Part of a small language model's weights.
Size: 16 layers, width 96, MLP 192 tanh GELU, vocabulary 7133, 2.57M parameters.
Each number is 128 + 24 x the weight over its row's rms, rounded and kept within 0 to 255. Layers, rows and columns count from 0. Numbers have three digits each. The size before them is the row's rms in percent of the matrix's.

# v: layer 11 attention value, 96x96, rms 0.164, rows 58-94, columns 0-95
# o: layer 11 attention output (transposed), 96x96, rms 0.183, rows 58-94, columns 0-95
# q: layer 11 attention query, 96x96, rms 0.119, rows 64-95, columns 0-95
# k: layer 11 attention key, 96x96, rms 0.12, rows 64-95, columns 0-95
v58 161:148177171096145129115111136114139098090140096108113101136129161101159157156120145133156165187124118124108133183101112113145110113129157149105164094151159133128142139143131160090066131097137132085098118146167179144130121127126116136096131119126082114145136108121108107134128120114110136113
o58 167:126116151125102136103091118128089129120115158144149187156122138102126105123149074111125119074136127143135151092130116127130116105147172143090117140127131079156112113140091119127133129133174100182131131124127117125095096152153138150128119121163165154083159112135158169136078144168144127124
v59 142:134166131103106139130134091157142096176117139160125122105133110090124105103127105115146096128127123128123093152145145117126141111125123166166111130134071109123133121116135140172188149087163129166212163157137138126114107110129115121123117122120135144136072147115108126073141158129136123125
o59 140:102144108112104142161144114100144115113108086129125127119135148153105121121107148167062165147100133131164149123102149110126120110102086121138147124141160160126170124135139141072089143142104170080139150115104120124141125128145122148168093141127132145149116061138144174149110141122115102160
v60 135:112119107177151142124147130173114153144124103116135141165107133088098074163095124137128076143132141116158172135170131125157082130131116135092141137159114110111137145138119149103178130110110130137087119091133120127115168142141147130118109050129139098099118135115105154115168122150130134122
o60 133:135142154081159115125135135075130130125087129149089109185146109139185163182141116156148121128184117116131128141117151126094154119125179103134137083092146170161110143135141117132124112131128101097107111183122127116100086108116106143161120121134101124142116108137133119136149104127126130108
v61 153:120121104111122116124101127121124143144151120120145122147122110200137150154105108105135143114130150100116160121145148113121149129122082103146122170183112104117151123110121107113125120138159119146194162130135135105135142154143113072140103145123131168187103137136081055135107103131146128152
o61 154:113149113136147154114153152153119108112114108101111108098101144091095156119132177092097155134124139093154138098083094162148130165121132161139141131133133133139142125115164112136123108155124141137116085138087191155120112137107138175089137149114142116104073095157101136153129154145132104158
v62 143:152133133143127138104065161089129124144127113100118098122137154148104131165149099117116127131125102103152138103147106114123113181134115148147151131086168124109160143135144114147101128108100103166184105176165149104118176141125124138123109123133133156140063107141144138094139135105118116178
o62 144:160153149124114121103132156128136098133135106101138124101093120148138109097125110152162109140138119102177126115096178163123130079101140148098088149133089098137150106129158142100151143170110097138160093143086101113137139147088090150121153130095139165135166111125127148127153142145151158167
v63 130:143151150096141138077166125143098150096152139132179164061124101154119148182127130154136136104130142118112133103155096157145113134139124085111125119146097169133074149125145082089129129096124112129177112116106128128119139138103147116155078132127153151122126137137156126155106129135108111113
o63 132:092146143174136123150103133169173072167091098101113123117144124104095115155160188107105150117130113125141105143139124120160137157131135127109097101139116102145100130096132118128107102103110122142115100137159130092139131091121133169142144093121154168140116146084146139133145112093149160170
q64 085:138098157114143167133125120122109178142110113144138152169104129121166136162120129120086135111117148123124136084127076123186105164075118136103131137116135145146147134082104134125146116116144153127103107090119135117152124135147123083093173133124091138113138110177122144108197131128112111148
k64 085:112098147128175119075132125144149106118137159146135137115115136152085156099121161143105146126147124110105109103128189101156166138103163098107171114100143107131157121181159143140109131092100140092161137148107121097148143118146140138087136110104131094076094139104112130116114154138137133153
q65 088:129107161135081093126131141131153141113129125097129142101120150088141115171105113080129109102119131170132172144117120135064127147102098103125106097141094121140184122083132183159139166140110104150130128131148104152107179143135167097120115118143124130123135126118132126150149122176111116149
k65 087:120137169099106096162138111105135109134112126138049116144145141123131111114157110155162125114114159145109138099078147147162159128128142123175115118111122159089116092151123139142161160131107139155164106116180115083111126117140134122149148153139134113120122201118130112125143124157096101138
q66 090:166110183143176162124120152130107128150126111130119147120097138157132133131160103103123108123110166128107136121139045149184139135069169138138155125112127154101119156115117138111135105134170146114101117134130140101161128125123086116139116169133129118121113131151146187093153144136101138139
k66 095:091134167160105099113077113136146114128132164142091135080145116145134120127104137129185137122129155128118134137077161120112153127136151117120130131104124148097163124110103135154164174141059109142147139119126092118125167107144144147120105114127129113151123164095160133112150129165095101177
q67 094:132060163141125123122160136111156152111153077131115157146131135144136138146147127109102120113095106125171113118151128104127107142100127114095125096119105116117143173120138142121135120130131101123099129131112076122167191135139140088102158137171098138181118125170096147117171112146091135144
k67 084:096139157117098110177121110147126091104101134170109123094136134105146113097135109137171128118083140149095150108086113161173149122147108157149120130115128186096121118140140128111138173147100134169133149108171116122130118117140097146122126122141150104149127171120139090140149106177103087140
q68 096:122195115092104140170110124121087116122125189119147093129116137132120139115102111143136163115175113103080108155126159132120123139188111153108156137121159147141139121172127085101113142116152144118131101136131137157087136138122152122128135112086120140114134097102160091151111106138159127088
k68 063:147139074107157146099150156123128146127083106174135139146154131155106159133130110106077138139168128157143121137189093136163134129110111128120104152153117100161098144129138132138123109109134137098142115137110152141114144146164098088148127144098126120132154112167116105093115166072143156085
q69 071:156119155119149146120125162086099109085125120175134124134125083141129165119130155090134135121086152098142158138128069136143108128069151162181155128147107105126119168115133150146141085127143129122108134121139107139159122153086113141132148140173143129140140104136113162134136134079098164124
k69 117:094141155122083093152126110119137088127127141150104131101131115127153109099095138137171133135092140125114150143065145135131110114131128157165103129102129149100123097148136138153120154152077086148146182148162135131117152117150138133123137119177116105129121160095153121136141089150095087175
q70 096:117192092112117117156117134147127109125118195117141119148147124122113106123134116154106137134169116116091104145128148140135117159183128123113128113130156159138104123134132089086110166142133143100157115093109135134105162129124127122160087135076161133143110120088167094110095113147170094103
k70 064:150119108145159131130126160126159146152139132144149143130155112146151125168124082091079131149200137127137124100186108140137144144123126125107161117143139094138140173111119155120127120131152141108105098123115134131136133181133120092156106117062135131092141096177116120133122157110128154082
q71 071:150137166112140137130110141133141145110113109147108124125145106184119135137161206107084149154104123112155118129113109122139130144114116144118138121173129099086121150123153163136130122144148105102129182178107071151134129142097125122097141109153136109166121085121122141100114156097130179103
k71 132:101145145107107097134110114125133108140137135156126122111097120088161095136095130163170109107083127154123166133088141159119102128150132141149118124106097146126183075116122133096132153162113118135136106100178144117144130128143119149125110127170131117121124201108130110142119100152080101170
q72 120:119105140146127116095127134099135144146128106128114171113126134129142090117098130130150100118052117177131158109095070159127123122091153115172149138137115130129140144099115166139140091143104120141115134141161118110166125137134118139132138152205110120111123116155105137131173109113067112141
k72 056:076163160114092104136116104105123078124152143116118123100128136120124107122113141137161135103085085109111138168063137102124118123132126156111126116120125146111127120144128111157143127158097110166115161141113141150105126086135137137105149123193114148116131134063154136152125117167102100170
q73 065:095131151166110114150134136119144119143176157093118163066153145147169121113117111138146095139127123140096145130110164145141138140167124142104136128118122125120156133139108109113128157170079132132141090150175124094123152134126128143124100058111111140123120122060132108151143083146135117095
k73 180:150122116113162168101127103144114125127149105111132093142138121118075158119162143112076135126195111109130138140195123124127122116103116124084119119133149103158116140121142138127126108096164147139105167131085128157121098146131106116130134131101132131116151089126103116115082184113165173111
q74 089:148125107149200144130131136144150086076171141155062135100136132111141111132156124098104139141134162154097089116113101134142134070125121105122159103117156140122147182096161128115123141111139149133105168118125100142149142135132115137101141130144118104112126116102089103098151161134093122124
k74 089:112155120132157135128068119143157141094122144146117102141153060145145056162143106148123130158139127117133151169107151140116117139115116073159156145089134159129146180097133137103134107126144126147110139143125133149125152095112152131094127117116104152149132089160170166150125132131097131134
q75 087:143089106172117135112126142154146194081109132151154112118161173117140102143163160137155105120127154171085150114082125143121131131160116103149092144153122145111089118109144118128160167100112107108131159158119138159141152128097078100119138166106128126129144100139111163111128109124144137123
k75 087:165133098141118139128125128105142129155113194121131111106123093134117150139148153110129180155147129140156116135164122106095096114127136116120137156108078145140163120113161141131137156127158130086098113124158124121137160141148117106122155120080147122111119122156120151080062108127180150077
q76 088:127132102161107136110131142110167150126162111150108169110137128135117153125139117141120125128136099180123112154126195099174134096139081097128149125133131117111133084124162196128122091168150133151120081113109165107109130107090146129134144155115137106131133106106160107102159129133138089100
k76 083:118166146126117149086087101138113160141152134134141087115110125129054139130122097115160128075131112149140116105110083109167111141141151119132134145128106092133100107132143132174109096144144103140107125147120172141121167149111153116112100148116126182141104111142105138134077103146118151169
q77 087:143114156119148133123162142147107120099140160123123114083111173073115112151096127146138125106124159115121168114124138181116104096121111122116132119139181160097112082181140162188131139083115135148135128148114160153130119138158130100122137099138101093088111139122144159121119152129123090117
k77 085:127173102149157151141138153137115132138095140118121135121127100151144149127079129118110152168134151125090111138117132168095105115095123134164119125154124109162138192145149124120168151107080140072161121112093103133099143127110164089125146091134142147130103115149165177109143114117149098122
q78 092:193131138124160160118135109137131114151115108126101119166092084112083123126101102118120140102121133142166150152132139137136146136077120138139143130133142125115054148126155150193111096109193143119139182126106096125096142093118147125114126146127138120164133107131124121152128145115119127159
k78 092:122132122152156120103128147141117136123142119104066121117154136120132109122102115142127122111149140101111122130120100186126135109143170186134146134138123129134133110130148127095104150149127103140143103097143170093136119088073120159148106146116115132167086190098205127130129131107169128136
q79 092:166090164137144134110123116083101109127162090136128111100114133145118112092172123111112102117127098113114126159172135198106105129072109160106116130137156150133160121134129157080145103151137139131131162155138114131098146167132123132119129100127132092123100118098132105126147161110137188138
k79 093:117153124130099130167089139130125126127100108160132146151105143095126104149129108090163123127164147179093155124108123189129146134151142138161131117123104134120147107105115122076121111143132156130159114089164111089097154065138133136156152117085127116163143112138117135134198131130125117120
q80 093:124130135106145143153089122157162141149136096073147165101106133148158165129128148099102162126123090149117152103120146162103083121115123143135127152114177138111131133130075109111159166121163084140142094129178098146091088152120109124113090129143142114125156103160100121117127122156135116126
k80 097:105148138082125081131098130121108147119131121130141137094157155123138145102144141117113148148134117157131084139127129113141153135125103067111121163134136117136165169137116075088129160115108193129142124103122105145115148178130066142104128150125147158153145108107112086122184127143113129114
q81 091:145155088139158138095128142121126101151135124126147125134137083155110109071165140154098131120132120163105164128105125172103102119087101129113097116106135168154125136089111141090144134111134137149162147099140150132111133128140155134089094192136104129101148118107075151146181147113124122125
k81 090:085138180098122126154116143130135080136142106079130131080132111128142114149144095093134132139157095107123106165128132134138153121144142145132151140169119111106145158133073123117135123139182111140119096118121177082089168157125109128135155130121113128140140121144155155182162132150116101092
q82 085:105105135108118155155124100109165100148104122133104124109132157098134130136157095117123130171117182121155118151102131116119123125125090153110149100125141144105173131144140142148143200086105096101171147126100097121111171154090135138099086114146088098137132128129089140163116101132143131151
k82 076:133136076101105082136120141100100072120103151104146140141183129106147090130150145171159110137151167133136148147102104151115150115073101117122155130128118145152151157141132137118172123077140157130122125105128116133116183129137113145104122122156140108132139108157131168132101109099156107167
q83 096:116174111117127141129118122105103079148114149154089129103155146115145152145137072152108130140125103106122153112137135110088133137079170127160181137147114111150121105116101087134153118120155129097130110118118119129157114169083156155114137109140198130112086174140135094126122119141139118109
k83 097:157160123148107103132151141130124109085106141129121142170138124135140095119107101103121136113143123079129125128072133119160139134114135137126108154147189146113128110097104141127124148112094161119151186189138137141131108183151143155133121102145119100115124116053099130139152098114098144139
q84 085:115169144122085099114131154154111154141085133102132123122124153107100163182122110129158153111126120106079151133141095180100124127117139148117131173108122121143135155156134145122122114128166101126143133159089142103096079101156119164153096123140165120145123181139136121130094150140094094117
k84 087:139132135158163156111136130110113142105138139123122181108134130131115124079131134081141149135144122101112124123172125153121138132145106175094092124135147113119179115161141121141103150101120168057119106162119084142090133123102175103159087116146142116105120085095144088128141127138131112141
q85 094:095109125103131129114129138118133122151148086081137094108118104111139149076118127139124115094117074137125131132129154140173170125106114144126130104170141151137169109128147139169162106104090078117154181146129133123125145105140122122126110119145129149118171134159163164135113083144135165181
k85 093:078139092087083125159121120107123101114149125113147126133090116127139118152150175155147135131131147158164083175093152127124165120137128146117099117158095098138116134098160085108125111140154134110137155086124149126129108083125110107112092131133105108114158171101120134132137109109183121160
q86 096:150101122103127139135120117110112108172095115142065143173103139117114127156181128137101114141123137118146141146147120162148145139127128122117134139106143133092114173152107112078153143131148098169103148199120139124099133118139119156119094172121118134156147125123103128078139130071111167119
k86 096:166129169140146164164068105130098119078122150102083129095139164078126124122157103124136143104133139149102142102146126160126161120154137132136136101134124185127163114102112098134178141148148159123137131099132109087108140119104140149147157169116167117105110118133151112161137128101127125107
q87 088:153166120140137144112131144130086124140116065096160120145147124116144102161128136118148126148144143092095089149149099084164144083140132163133155156121100081128096133083147111152119096128115119118146141116105128143096094167100125131113126105144170151113130155131175146118142093177134126143
k87 088:111115131129149124122121134130125127125155126113113124168129113151098146109169186139131142142133129085185160123127067082149120150151090113085076132147101153083112102126160131103147112117115096129162143163158166130140114110150129103108103100124118131169176103124111135122155110104116137121
q88 102:150148138105148169124125151160126141138114137111115144102102162120100127151141154102140100115135149067120111094137050164164114116148152124129138159163130131095103175122125085155110124138133131098150130135146134098124056140124126141131080129113156117115139111145170145089114139152121113131
k88 099:146132152172183127138090136167122125150151129124103161129143116169123162135145154100121119159110128101109116110188094124077121133133115093111117133119117123131141179141140105108142142111084137107137143128124104195171109112137116111136141134124127098125103088102141127078157117094101152139
q89 093:144112136166120128122131136124115109146135142133125124154103082164147112137131139155099100134115123125110099127133151137125146143197123143089115122141140095116045136114127135127086142097159110111147143152117130120137120138086145144096093123130094142150117066089056153132150151147138134152
k89 089:117168161110148161132124083119138122174157132111098115138121153112125138134137114157131129105131096071156150162163080135112131115133145129118065106111116117124101112090122116073160127135148102128142112125158144081108130124130102174142162129116182144148140176113136143118121153162120141129
q90 095:116152090130174137156163156117115123126141131131153138129112124139099100124128113149128129137117109098118148101094129104117150128177064147112151156144153142134099126134148125120139129087114080110098153146129091161140179072136145136140136098132095131128126112086067127136137073153158117150
k90 086:056145102135118132169148099163118139077145141084133139067144090105122117163094130128083133163131086123174147114107116149134142086117133137136112148191107126137101110125131112126119120113127111136157116128116163154087104113146129149131135150152145117121115149135161123142096146146140158136
q91 085:092123150128161122145132164136148103132147157119123122173091092128105098128114150110093162131113128127168158160137149098166161121194115129095115086106137113121111118145133115130117163122123111136138134106143083124105113087073140123167092117153087128127129141110123168092110086138109137140
k91 084:089138116115148130130126082108120105132168146155114109139139122138107130124122125146092104118113101121125118125149149111099133092125108109090128068118131125130108135139163130142184096123133155144157158079097164142137174112074076164120100101162144142114176161114128146160105137159133133132
q92 089:126123141125137168123144163131119118142136146148095125105102139117146149179153114133113157107125079117152114113117139101122128115114137140165198111169132082155132108152125079143118115113192127137091156153133126117111147092112121121134122119115126179155119080153130120069112103089132138135
k92 092:117153100133100145114106108117097143087137142172112092143133129140140100132118071129153151148136128128126099118100125142151146129131162125130092154115145153133109113118143099124171121167098125133139169179144104147138096116104142176112140130131139119107082177087145122115083126071096164134
q93 094:114179073112189144100124154147132137140119152124174123153114152115100125112101123148174158101129097125149144128155127116124152111135118103137107137123138140157150097119106110157159088118129160165115052105136162161141104128111146115157132125127126124075090147118167118138127115125137115105
k93 093:108135131144134107111158154122132118089139129101151121085122120156115169130078161102080127122102083104110111111131134119135106126134159145101163139174129103111096137152135112166138132119095118156142139175104142160116129174126112132079086136154080122105143089146144165115145129160115162125
q94 088:114101135141124149106157111107118147147139143171139084134130162115116113151094166144147112128123139098145136139117146120168116089126178144136112100144125064163164092121132094167093097136134141093142111093078178128088107151115121105111134131138114128133160172126103159125107132114128127092
k94 082:117122104165125112121159137089110110140110154165180127178127140141125149081135126125133147114165123097140138134155131124114094118128108117113102110127095100120118114151129118125136132184104053113154136155144130070137170144102137102131148087149087090122143145111147169129129132091118133153
q95 093:123148164131143166161125159150083128111108127152154115112135127099120126116103140121153173137105137109144137136146149092137133106155189146169135108141112112133127124138115141136099092134132116075120136141189103147085114153157105104147125136133131144085159122128137080142079073156120098113
k95 092:108123089113141107099131141170119101088098071185129089163167146148151152119096135089107157137128139148133126147147123082107100141134137141089098111152155151116122109126151161107110134120093146102139151138074135118144127127145121079131118104145114115119160159153172111099136151117120142141
v64 052:137138099137130144116158135166124115163156177118098144146155069146105148128143121122113101112123155137133109133134121173166097079176105127133152118097142138100089122145137157139121189116115101160113093129134101103163100120160134144141125085125139147091111119089103159148122168120113124134
o64 052:125121134124128099136085103108120096121135132092090104112153106188132114115159110139168136133114125174124179132154133162107155089115107148111108151100133119040131143101118136116143135121136151170148137103111150076118180092128157140153137139142131120134133115106110133111127165113126137149
v65 055:111080152146130159131118165114125128091122165132117149125103139144153138105149149160130083155127119095137135115123120131155106143102140141103145128097095135121112125127127086129160054112102136092122100083168134103096174152110133117108120158130080131136116146118108159113158134097124189116
o65 057:144138122114142151136122151157114111125125146138159155152185125102123082109135127101082160164075136132132156149100159099110101141133128116112118117179152140201129119127096095148128090118122122102115118088113140113166100135104096126132112148135147119134098127163123146137107135150092160083
v66 060:099135163154130110119177107105132162099125097166114103123108181124114133143107094129110128114127126105107142140124182122118175167096094132108134132172127119148161150120146135114158101132159133123110133133111180139081110178126158150115123163131136092108132085119100121147160087120148131118
o66 062:106136114114097149133145159116147168158116146131126121125095131091126119147127140128117153123183113120124116135094163124126149167136154097162174090164100140241108124142135100146109078141118116107148134147145124141123126109134118111115141116103092142132126129118132161112128077135103127117
v67 057:137087131167156105126054125106117145117106088139142121119134143127098076114128108150152116150120084152127107144149151120115114207113091136144097154128147149149117108135118092141168132089135129139120125135161138110143094141137144150188122155132098079121137101115134116128141124134144145099
o67 051:112106122118160134125120145137117156095096130125151074135124168110123146130158129125103131105098148133181111131129099091128107194123120130093110158167150143160119119110155178147128115136143170094146093078117123120108150142123136139090134118102137134155106140126125155112096114127200125150
v68 057:097101166143121122140145114117189169126119122128174133139126141121141134120172145136150082158128112112099146149122120101093152144086083167117084134135146132105142110096114173117154115124152128126108091134167082109129173105158127138158129122124122129179110088119158129129123116103103159122
o68 053:120135127098156134097184134098130133093156129132155116113162144134097094139143104128082128114111151113140126139140144102139140150110100166155139115136148151146098105108134113134130104116131184146163122062173113109103096152136080163115109153135141095115099164123129112124088146123089112089
v69 056:145152140101127087067130092110168119167134101125098149180108152115100110165130160132123151141137142107095113124117134128184151138137128147138092119124175074117174133121124155159175136120126123140135143140119100135124096143128116107141076137116117080142097151138147115142115127145116091154
o69 055:139135112089154100126115157078172104125112098118090105103115129124139154138148156162172078141182123137163098137193094149157137137125123129132079127126113122097122098148118112122118116135138148125119141170151143101097141147108149165139092146140102103130140155154099110112113104154119104147
v70 055:083118138107132126080154123116155147124111153125104139159140156177116163130148132128132087081126099110128158117133156133175172111112170170105134134109139169109126144123108120149157131146166149123115135086089077103130111138113133117144133115116178092094136159157109114171124117114120111112
o70 047:083106122149099102150148132125146101127126196137136129090146117133128119132130124133116141131103099163137140156098127126098142125141084147115088149160124156167101105179176110092141105150142093161133121142153146070127104121128133154173075127139132106129140148131115118125108136171113140094
v71 059:105098152060141157136123140132118135102134135135142139121129118159123121196123118098153132133128092152094136129099137096084132142120107134124119151124099150126121140123138146109177103132116156106143125117194150130125180109099174138119064149124094110136155152123133078137137128103145106102
o71 055:122125132090134147148125133129141165105142133182182123130131103099136093124113137129108129107116177056160177135109123125144112153113170143143144135143088118150120119135099159110150123092108178074130094103132146130152117104112123095142132148141145090142153107123161103136142102149122090121
v72 057:095135141142112119124116155156122174103097162125070114085116136202154155161115110110110127098123112138115106158117176151186137124117140123086129134099117121119103144130163168146123172125134119162152113067123123149117120151131149132147135116132155108154130122088164129134128141114146134135
o72 054:102154088201101131133143141129175156145154149135131107122131086120143111145168119127087122138157134159160139147135167143115138105132102127134158130136123127114133127099133129116150120089115150119131139107120173109168115118094155138116117110113108149154110114062124101100114060140094162144
v73 054:130137081147131098126131118127108112137102149135110132149127120135121098103137117091120132118127127153139102128108095144173102071144169123137111144090083088135116111152150140183103127108114108140175139123091197124149149143157116140106129086131181137167106141115152117093114155127127147158
o73 050:159105067124116145152125104134139109119135146145107113125155137164138151176134108113143095168148155164136097113172100144092121107111130138105108130121113125050158155103084134129169137102130083163139131135122124118168112131125120139101153138123083165111129102118139110131142154135142153166
v74 057:086096134110157100137112119105139085072149104134135113116146175081154112163132121120143105099123128154089143143129141118108149144089145108138116124144102117134147097062142124122147087155151168099132141104123110162123140113119112147169132129143104100171124169089131135097119143114139169128
o74 058:160168126128132111117152115130142123078150117162151110127146179097118140167147090149122156112171172128128148118096142092118115154126110103120132127145146155180134089144110118144100107140134133132136106118133089151154093160120122105109116126096107128110078106143165109182109118092166146109
v75 062:103129110130136083138140127128151106097121125141155120128112100147122115111118144126115131083128155134085135142137172122186157096131154114108115135159138152122104111144162189154107141125112113144153117105114190146138082159153133160130122127125137098114147129070115056136126160132124126096
o75 057:147116109134105123161131132135127156104115151121120106109104084139140102184168110130140117103208130149111140149112112109142137113121135111127121107111085160096126148092102167137159117125172104153115093145147145138114159124125103114109149146085112138129148090084133114145129125181139166167
v76 059:139151132124124106115121148096131114121143085142140105129110107111120123152149122149131105166129148136145118138124102108085176139136116111134127179110062124143136120085104094131130100180105131122151124136169120175072165074130142129137135150124129090189130111135162135140139088146151107138
o76 054:136160096151155108134139137088141170127155150133144162148135151121132129138096126121111100103091163125135143132120096134138092127110191131128141118109169110132163136143108108127132138134091171060160153176112079163129102124146114099105122109145133109159149117129124092105117104150078125118
v77 053:091170108107102110154109156140090126153154133097138121101139127102097141126112135100135150103124147123105141128127109103058066107123106123160135130131148081149111122140147112125100133077099134153137163181130126117149167121169133100160129101133133170146110122127130136108113125136122168175
o77 047:103113157099133115099165106129159124164098117120115136182140137112127168150135123094164114122156155088084126091164144116150100106128132119157149145107098153150148155088122161128098144078128125188123126108098116148135142147127152105120136136114101166095100145117162105116147123085121116115
v78 061:129131129143123136120125133124107140139102090134182100132092143107136123106110139141114140155123078137150157112135106072102096149085109113146126156157106104168116101106125085143093073120132105125122182145143168126079092113145137104120123118137127138136150077148161144151146114129157165114
o78 064:140116129137133160127155147139133134155111138152117126149085115133116153144097136082102144127126128094143108117118110056154108123170173148152155108152129112209106167140153118170097127128160100116108131139105102151142088139106104114108167127101110167096100131146121135138105102131134113132
v79 069:129125105109128144139087071119117118154111190112166127124141083142154127109127168099162107101129126146125103125114140112105082171123112142146115102127086099160162147121171111092098127149117134072110139131187130112137150129126106127081174138131114123141138124123145096096134143129135144139
o79 062:157116164122154135131124120171170168108135050151126161126133117144150133095135137080079147125143178099103111141117161122133144155109151147102144145127137118149129155091143113098115135118141113135112133072141115139132102138102108072124123110148146135128139119143139137125134117142192082145
v80 053:138083150119130151162141154147126126156101162117162139113124102140153115143113110153160177126128133144120104136108078108095130136150184142109127121137123147135087106118127110104161149107165116073133160122125133093131125123143124163118109164118188174095088129138099130143080119144143119101
o80 047:091111155117115145090121136143085109153133118160134135148134073153151114139097102116151155082116108075133111067131100126127145138129161181120118155133158165093085142112111141140125161127089114088129144140167130136100150121134116156125101121132164120133133128105161137136136186120125107118
v81 061:151165110115151104120154169116149141112139159145122144103145139181124085106122143130095127129136151112144111096151094136131158155137150157124062070127184123116127114113157135109141120135128131100161155128112135128117142117089146094087131138129129095159152136145201089139108117125127112129
o81 053:083092075139159132132123104124138133137138139137139165096101137161139137061135136134100089119173125150152106112153148141144089109113176108167131122117134149107154136139175103137126117122134059124115095087170135130125159132139114154177130113124123106151103145147135114123151138149146110113
v82 041:135119128147136119142136162104112149148148097115130110106113166119147114113119190135139164182135124115086126104135153113148121139127124132075117104128106079101168188136141117112168138154147140120085162163138161163094111152125135084147115106128084119168108111122158139141123121115125157130
o82 038:132168135132158141106124131134134137114106109143118111119108092095126171097103162142130147148125126122146118132124160108194142154138155094121159115100148148210121132144085101121102092114134137130098145136170148085138112149099147166117127128091098143132114138155125154091140100146097107103
v83 045:107117162137129138133139109123115156164129150121097128132137091192081165120132111105120155143129142125123068192093110169113154125162133174099111114109113117110137119148120111096165165131115119122145114130094118148194163113132146188109141140126140123131118141097115127123109130139115109142
o83 046:116138104111110154092106130117146140124129145138116132097153120144134116102122131161171072107146125118131131142150146160082149146086128160107104153092144143054125126103128126128191160117100158115144143115121140105118166106155143145117119126177157111144151138090129116070147157105112118130
v84 056:080134159092110103134104133134136132128131144123157121126089165155147191110134134116154081098135160138110162143087090117112159137082084143094156121153147145107091122134129126146083124116116135139118142114140068116097162113123143115139148143134124157125168144119089122100175129124132138149
o84 056:074150140148127142123165133120149164158109146096165164145143123087128113135110105134071106085115148106083149153103155119135151112125109119161138128154114143191122145116137101119106140134149154133121134123130167152115105155127102096141128119163123124103126138087130092156129139151058142110
v85 052:111169131147105112129185119098098151127123078134107135167090136129106130110162114137156167119123112151096149120135089108145108126118078138138098112089158092110170142151134173124117087107093124126112100161110147137134171152101141127146093126121145131122177141167116123125134117091127106144
o85 048:106098090078118158152160142119151159132111105156108129140102119139112150149144153148155112151115129124126121145154126142130144116130133118113123092119098109220147107099102142102136096144159103136141108129128179143129136120172110146091121161142107105108091178155141123150127127126088086113
v86 055:120123132124094142113187121142153139101174153108144134124157108091133142128118138101102127102130136108133095166139136166110071135145174167146090121185164068111140126095117145140127166145134135114104116125100139130176147104139122158100110104134124118146105144142156119114087146131103155133
o86 054:128126156105138105128135101132152079088134103139123151112098124140105122131162123128218134164211116140119142116145149131125137138109100147145134129102146126107108100123140101110134138127098099151098120089137094119179163158109097149112123139116128129097125110134148160125119144079158109136
v87 062:176120111118137103140131143104126089157130139124156115100127096117160131127111165187109127122127114129115123124154180165123164120153142098138121106109155167128173090141143133089133102161139123144110104071103142176134113132139148153087132091129141158096120130098131143161096138146117174135
o87 055:193149127158105112129107129129082111119128122151092095119116112156148115136142122123171133141112078161108121132099133106115138118137133096159100138076189185089114140137111141179139136127166105156121140112127125159102127107095152114137127121139150083130086135132125113145150129122172111140
v88 058:131144094129140144140127118183120118132094175136102114123138147155123155126138141081134152122130158160113076118100087122165103107153148125121129086116117093144118153120159108101103171094124127099149150139079146100138158143144095104084149113140189158125118144142107134103128155138130123163
o88 052:107094123149095151080122127145162102141151079142097160107166126140164149115146130133134133107164156129112094106168145178073159114137145146118126151125139127061149158131108132099113131102131105153103131127134144127096116096127139174140152119136111185122141113105133129149151148094124127151
v89 059:129116133107140146112151127152126097093139141121063151125153112143118115137149133134155117097122163147141130142124150149141116117193157161092130118124149163105108112152149139089148181103107148119135088125109101134182131118112115148097114121116164126124135189111066122098160124141119098113
o89 061:109094125106111115138086120133114121100143123121130152137139167131147093115156104169158130110105119154109151120120131186097145145086096132088116151102154127050138114141120139090138109105116139151134093130134169127117167115159133126137113152153150095162139141121126117112186180119129142154
v90 054:121097113162158122102137120158115104117151132125159110125125163127100132081114149149133080168140123112134137122161189113126150179144149161138150138150133120129106118122126138125144099142098138108132182144109143154139117143125150090104117122122092137067079086129104140156151097179128107142
o90 052:135109184162137105110159119148108151151116135114104140148133118096125091101108152118128092118120096145094118152101094090150123157128162126133104130139090139185114162165122090172073106167127122145101136157113107126114146119116076116127125131122121137155128144141136187099154122150126124152
v91 050:121129126104122136151109099144111116094128096106174120149141165101134132105140128129154126135126073140095152100147111078144062120098097097147129159118152169137113094102114117161092077113104134160109165158153115124131120095146138100171130092132149161116142103135134149153149125110120143117
o91 045:137130139116144127154201119135100129119120134139121101132124141120136137155136131109108167105112132115105160152116082071131109102169105164139128155153120125191113132145148163130094127102165111161101102119090118124108108142137105122121171150090112122092081129152123121178107152101136106131
v92 066:144111150136117101118137178133140123124154102115154160126093079109110119119140129132125164146132124167173183136114132154156104107135087122118126133148132128095078122168104167124151138084124108187124091106149111125105104124167147131158122115138127125143146121106069170147132120117112157102
o92 056:106110133093153131107078142131110115114115186087157110176152113154100114139167103147145149122090119137128147070117125117125138101092130110133123125137133158082111111129131146145130133103156167163148141136114178133165160139129129141116145174119117114123113117151058103112118160130098126127
v93 051:073143133149111114136131156069119163137163114168099122122142108094130138081120112120096110170130133113167174110139125139089134105129085091144139135127098134134117124143116101137092111150117120164135127117141164139080102135166158171179134140128094138170126109104141155158133112122121132135
o93 045:162152114139127137141109114119129127160083180110109149143131131114093133111105139099108133125118086137122161136104160129135088107129166125131174109110108140169163117099117095150124132135118122134203126125126096137164125141139150103109149145129105150128144116102117097085089106137062171117
v94 059:153097113101119147119108147162140134161137120156100153114137112083148090186143133141125133142134125124145135089125085126122141119128130067165108135105141152117123179128113206117157128163137112145159120127108115093106136165124127105153083100124107162144136121161127142104118148133109082121
o94 053:147132126126134145110112090112084075122154100127123087143158113160113147118126143128128127128089113124174138093149096182129111110135112126140128113138078104048164097173069150137135124165124177121143155132131134153108105120116138157164120131139128118128165123136144115134100123133112138132